Weights of a small transformer language model.
Size: 15 layers, width 320, MLP 2560 GELU, vocabulary 8192, 33.4M parameters.
Architecture: biases, ALiBi.
Training: a variant of SOAP for these matrices, 588M tokens.
Each number is 500 + 50 x the weight over the matrix's rms, rounded and kept within 0 to 999. Layers, rows and columns count from 0. Numbers have three digits each.

# layer 10 attention query, 320x320, rms 0.106, rows 270-319, columns 40-79
553491542485548475478456573479473458392451536526556488478463461516448579487557519546499566408459458453485505397538571514
518641489451501486527453407461471439352431522512496586607496452474602451403507417548529539589492511516434506460549523535
466472488525456414449462552453419454501391535619472447562534586493491496426414457503431534484553493510530426477453474486
477386405441523504448512529623587383559429435409455465591442480517506461471445528492434510508548506522526516541465482502
439488619476615501464508534486476542545485493581493503440516513471475504517535616464500499422468582433525434426510492523
550469455511522496534500514480478497443529425407515578511507490507542481356537471388497570540502493364545490521515579421
587532486500512448521495548512440572477436550390431469520482496439612482472540409474452521446523504461517510543510460439
472625509429468589419524508503501451397446560550496499481525658503473491494495507509551521470559545583526457578533504459
492450543520623534508566623471472539522488534489475516466495428481504506454412564484484512490438425470499509472542540478
416400463506529485431472577462461515419514448500505486519506501469491504535504475574445521478456561443562492425547472494
457553509557449553523431457556507454500504501509689459528420480551478528405477513491474454567533488541528475406515548565
559595481472489446543489414609571439533472528455550459531578474475435489446514529497428523474532495413424484523494500575
405543489427496512493560556523541464489501579508495459549447466431388513458519502542591550422526503430532482471524468487
516535475405437573489506473487538483525500547508465503604423497552498563525521532464567538532585525439465536509495514380
486569530560493434565520418437484441491542493444556493450463526488450482496545552512408572441534489502466557518444565430
558438466491446608477415456554507471554496548433520515529504578548512527561459546517516552458493555595479627469460588489
500519502501603452500475470534497505493563455475565566578537414491430573498448586594481487423505465537440526480512459480
530437518474538506495442533514553527522511475463465586487441433558547470518495498541424582549494544524519531544512522420
403426515495623590442547505523472568403470451542512524477501455522451551509428422483498513475533527444548519476589468558
518513469534529441424457507524563471623500562512468467527466482508481551401556421486510465426482580492493474386494453530
497505495431480463444570468460502470512523594493514486444460434462589476532489422385531592534487481450495451525407443384
507521503511537464603531464478504520531521497465509483514564430482555451529430466511425434521612471406477492461501484614
512527409531566413470530406539385506392507432510520411563626544473450454481411546442518516485554500456503558449445490422
527547655506492624503544556503582521483491515534466529478500561506612512459529467453440549460551528377504522497532540544
491390586522391441475488546485504533477599541390490433509521518516503548552420528421509453547452483514562394434507434523
444512468468500439466516483493525505488524527543428552572561486464550486590503504552507498410621504460420436352485483464
498392616488465532454472498512417509447519437489530519529554515519425510486502490553493502558461525516572477581509490431
557530602418511499484556481350477521476571550489444531459552467491668433556509493539493574539451474458463428521526502499
499527526506607492508510575512588526578507488554540507496484437561498556421493603391611423462468481621558534555528460406
558557460497548486411547452462516491599494535397435491497543449423521451418527448446570472573540498597585453430514432538
523499576504518495468474568486510548592515480472491458571476527522509453570630519463487492459507604532505555556435487497
400494503522543547508555589558424525529535438437491618483581447475532455461475426530530480517545459521561549466543564553
547570476426538533482518456508541525622430525457475475410541474492520484455495515402494376551514520624466428450470513567
541495575432467611543528470505500426499556504528423485422526496528487486512539553533490480599461431392504500514636556514
531510444493549496516439535530527458488560444410481533487498564455412536559481464388485489533465460517479471543434427481
503432499486576598524470442531512606523464508479518417521506622487425480600493499487424600464520566457523472494435529500
483605581536553576517456515445525515563364532580483518464478577536473577439432358474503498453508633488526524534528456419
482466556569470576548601486462547532525575523588464493538581447450460507465566524459534493523506510490491483512501572570
462510507567415503512539514565439550432546523480515472621516584500513527504488600478409468485573482388495563549532486494
454463441610509450464525554480450570507405504462517525504540546589348514522344555458422447432546455499563484485529485415
487626470492432542534433433544445554547491435523425452568502495497454451476496524493475438408475450517368564579395523489
564493511447599482411528537506316485501566461495459455494403513564481524547530581509526498554549525495572531545503474495
492398516526518559402478516522526539398578581520539393509543465502421547465519536489604446472535504424527525418430502490
491413529497441487456519377510486421561550476531423484477583485509493439472532577548457492520541417425468607517465515562
493628538446443508539554522538499466442494500518505491524447460453436526446605422470519427501509599536450482543505467469
506500585461450501510397464488530520523444477506387481501479622496405496545564560407620536582553499465523481485484469520
543573559532559524455606387488527502453530504537476569521491460535447468528544552460502464443581527526494450519464473501
518519567553421559465511464447479519527524457594479458365530537544505546489462480447526513485428521503501525515574501487
526502524388431538535502516535540406539522419547494485527572495477608402458430518485618496525496492531449461499492528492
607472505469446520487423538539381525421546598469453509600509458547527490565518512443440493497478562482478446448525459601
# layer 10 attention key, 320x320, rms 0.105, rows 270-319, columns 40-79
498497551467561489418508678454503566438620526441464440436482474445493468489429497539475474362504490519455543535464435503
460496588527492505511451493491415468398494452504557540511468474534583413495457506567518404445508469498371529512477437507
473500503481461517560521518443463464625501505571475508522513560464491495540484527545451505417546625464556508464513516553
553450443588446447454438515549548468467534509459438448483567553489509555440509430432411514518472455434566479583489529513
502612492471515392456543448521557503511496481488438564542487475380480462486533556616527476469435524464517552534498469510
560531441443535502550572492564532398472469482522455541537445417472508372488586508554458490519476554461502513527541555501
554497485525480530462451555560534552442443513482439451435409485475500482550458463420474471444556514614486369476472532501
387508622509474544458500529505513498462409453584552497504473511507493556486522539472561495487516471506485517532413584462
419394460401545473454480436544579490512474521517508593512428566485445418459515479527571485599481447515479526441465504450
522514424501511446450507431502452434483577508514465552508585549466554481432439439488542557599474508435475449498553499421
533580547529511538453436524459506441464546469471648459552514546538511449430410462487498561554466524559482504492523526395
501549527420497475491424574561453473559574507416583455423515503439457480500510550411498494532575511474523579525517444494
536482552439477540462510479546539456526384509435499530448385428498408528546530548405568515542549489455429451511451396536
537444532525527503601493488489524491526511509476373494581467452591473577537520532547489467482524448432467504535532467440
543455488458546442516455385571506585514391471560440426498428494582498481570569548514453575410463491577528465525567558557
654455491490476530435434400557510490542530396470529517540528561538465501496472500333414471521488427474494466520493476487
498431547489520487428546575509420550505505505467538455502513505495477404475434571545516539488475500433466550504458485444
567621494559470453467487493514457440476490590483546490488474491521563484501539514480497527560530546437408554489425571498
528547488492532524537430473456459564516473537463460594473517528498471561505499485460515578516463468517442401474505485559
505491447549423438525429515559492453443426509565594516516421464456437507554450509449563441482552484512415466543639423540
578515494504506394465514524526491474422367522468455509555493405527571474601547538534450583537508634410526496503399464430
486414429505521448576427563561441481471425523581534500370441470442455461536557474445536423483481504439452461463516441536
491511450486598496538554465516443565535500468576482554536542474450530461452494559475453509498572547523530467472362501453
523495573505497483486421521504490490468505486472454517458422505432480574556489504498496545449508549550561572549549508563
441434490501475523523477533621562585485497530523565496467481511407401525582572478345540449468445408508518386514495424514
517424446425521432437498533470576485445468401552428483564439456417510546494412473488499517511516551563518572418488540555
415522514497436514509586526454474467479548561491504465541562550397555401443575500554462454467485491485503438536474504454
455505583491591513456650512481482493444542483546625501543466500574531473542549481589510572452536515593510499551451555520
464502519493544424438439541465496539468535545491541504502469516442549524452431478469563458521406575491512460558458530516
496483600486409421480487401472507467522437548501526555486421472495463421516578571514541468478559477549425599439558452662
571514569581496493448488551458452485522503499454463414525491475507534450561557519596546535605361606452517499466435552456
504486507460382512534436530572584579550591508452503502514493520514530501498493378537456430558493522539486482425531583539
488482557493538437507474444543538467529417485532539508513489407534569423462658553534428436547539500614476429394525521547
508513541388506549443584475487548538478499469517446541495521429526434585466536506440474410546428401430490434569515448521
547467419524501650500492573526520460448538442408501499478534495507273539523469551528468531519483489513530434438524366542
606567505534547503538508471450521558516577583446545435550523541476569547537574477471473534490511576543485517426388584491
451548540485529549553489464426533450583544508449522549444502549497467515440448487594519543486549518546505598441582535443
501466458467404493514494521483528476586507526507447549437446466529378460518448398504557483442483430544559493418532580524
433526532516555521457542458550445543525526453537514500506513523476474596525446518535502541470520507461559470508427539460
437481451478457484486510554549499489567547585447488486502517531484464553480485507458529514539450546397523488491410509492
481549484607393494567468515460501465479508455494480479598483471536520430503425606600567536507460525625478496484416469551
552520468509519514463544394522334492520513458475448527556534514557410498554612490505526496507487425453555459499541423487
467522478390481361555522549441541538418461538463502495524495475472520401491510499452570480481493463566543489490497529495
530554516458453550415427427449531530511607493463470565444545522425430559504527425528574447541471514458447479439289459554
466578565462516512466526445485540456506503473468457466515453434548533515459560461469562492599476480512399506535473516474
483540524519452517464594500452520532571453444456455548549560544480544513550523440626530566530564450470465580440515514510
550479561469539457504547467579524423488518416445429495486461517598580445482423497575499500504440534495480467410506532431
476593526528443514478550540513524548487473445511545475524394482471502575513515486422543459426410460479525456548511515495
445491538543612501535506499472590480419453499495560447501504481567566535423541486556425463572513554414415522452476539485
521576546549357516502496551528545496416508533407424527551551571432495501530420473476503496502527531486517510398487495517
# layer 10 attention value, 320x320, rms 0.133, rows 256-283, columns 40-79
443431478507528599544496400422514508511501479528508539351446488616533526379518509492479398495512510587538442475514532626
547484522464521578467456523469480460592581394493376482471475459484564367568428428586558501475524502427401416536443550509
523444518503477513457524415532528476571502551460511496517459548503410577524526487501530455552472497565455436592562562568
399507416478561487526491576537430451477551484533414490497519560543537530532468537528546508528572470519525518437605510512
528484520436551562516420472488559405487487499516556478526435544483545460508517461537487483537544443628442557412540455403
463550532587456509509441599553525495536530505568564516565522481502472511531572551405515487469376516433444488566545460505
529525500571525502564543513490476506479548428491556365490462423463466576537426466544475427496477537484571508632483470538
495474453514515471503586549561547475445508494503503500452522528543372548546507533530510452495564570602512443499513462515
406478479515410503520529464558533431552453490417481517445513530431385467591534433541532454499533490560459460468615462495
508498540453530431504430595528518432507513505545500472523497514613391525570480513552579526615515479458509509653518304515
463439504532433577588426377545511418562526447475485586529480489518560636504419441447499538455530675353540455503466500470
557556486550572508543464498504551436579424566471540485396499642581550492504461561579469560528535459465518490534487440505
488452538547514564574430420487492495461424491569470584477511492473599623383501578599532484524422504429592551393509603505
420494468482460463529479562512505436536590532498545516554573520485549428511512472488461589528587491423521493499386486557
395516469565461474483425578538511428560494457542478453528498484512562470452566508514552478517391574496570558486470473623
616566376430487523533477472491478556495496504561478553535531533481572466516533437487535417476555445350549479553528552387
514525395445524573493399401594488541625461563460514518523436510461547479511520529567463475419451456461581551473479489505
388563385544502511501577530581474497482457411558536419459491480442579566570451431494635480517530438468544516460535484482
593461544503551568555563491496409415440564469578516540521474527532501547482512503473449489516497509421497535546514525423
453470501432465452535454444552436540572480585480398424513469517585508560501465495428438624458533421508545461469461401492
531471542462554500410453582455480420538468481436500494524631538392622543544474451403512527527493496462476498598487521463
539471472449538519411488410514570483485483491476430468548560475510588508390441460499557448392512511507591574607499547495
504502593540457536517504438483569618449453452485477424476462499457468555575411505558575440500530532518500429429525516465
463545474522554511514494450414466516463473568541410505544429489513505452511392376454507515511484438562475501612479559536
430491385441492571418481530486508514456526488607453515473440513535576502500547468416571500465500514561498517500616504545
434399484490395562515431538459546407421533424551509484459525392492491451512501450549506521604482519399447542516501421542
543585481533487450455576507448564556376469492531405509510483532532505581592443489468504545418523510526471520535430474523
491481471539368505413462496452533490490471605406442419481504506436483488509505438414547460571464366468480574446503512550
# layer 10 attention output (transposed), 320x320, rms 0.119, rows 256-283, columns 40-79
564505493521435369459575471514468477503470544386471489520485434484523529521489533429427618483486524481463553531541491433
488558513511476475579462515554473502574574464541506482475529492450570529462555550527453488589486545574560463497430535480
481534411377509467458510569526449430500485515535472454426487403425507336407482563471477536455581525488504476456436463526
486501582527343559484503598546463536640513486537481498449421464494374454491491371517424541486550590553581621474425507494
511455531491428485424605501520508551544504510439439560513544440542442536534508620612473582433448505548511427504484507491
492477497486539481431458403487475515456489502465492533468549500453483523559495499583580407537564571583580455493501523421
444383461471514476561445433550464539600443532455594525477458501544572418504555524543519532527475568472462484527493494571
412570499507376551493500512537519494456515499468547507506568515380431479510591425388508523464504489480605614566527470466
606580558426581474515515559512481587450541580571470493493490456449505521360486523491610522439545452477431546463515506571
427415489539489565573508437536475538556555577545557545438507489444520491424564439433415522466520475532502452474528510520
457503557571532451543499490448575518432489590418525472456526474596473479599512547463512559609442532515548452596472443448
491459541598453448482541561458413560485552500574426449533561460533458414480557386524573448489468517463546592465478440491
490499478555579451491485505562532534445582535488500555500483501634478474591552333379615497563445480480524531608569474482
555518584509507556549486492491538499352355653549443572470513550583438541631499471567464516470473520452544581362510471494
564516371438523461495529446417483624479445467472518512503531433511471587568451462481392450546509480633474489501503536469
464484569589568450487372548545505559484509561388531570485449504454407498489444532499479570515437445452537520507580591463
569408574466452463435567561479458441485376479457533471476494489544439486462549496438535485669474568486356515502477537569
571451518512528485492488441482507552439537558546450588494372548584425478411460481519463377503482477517577517558485446544
572536512486394380470435542441441511570487446460524445453572488584513432485443588564444499526534474593533547467544542500
517545421488558459541518564576422580440495523484483588491450507350498366529502474495467493610438424485437535524464538530
567529527579576544550491415555621543556497492471474488506479518484405495446509550537436576426511598469505514404459516446
531547595473464482467476463480428468575516511525513636461592461523468523484474503448496556503546529457514375586438473463
512495479453549453465490516469406518549542455506483532515578437538533454522483511560470475525447483518540530443403548475
480625465525483455489541449501484479584610502610527426533543490580545466431562540499478405563436563415526480519520596480
589479452513464494574482485477502431549569552459502560512560476563534499513461505477547483471499395498476480372467459548
407508575365527458487482444524477505617493648474521447610417471497538577608451479407578484454490552541492434468532521511
486596520487510560472500503441518469525540520501506568562440423458540512453512570520521519532525520464516487503596542439
487452577507534480529489445490535403478515430581561529474505505458478507499505517526481491498413519542527505555463472465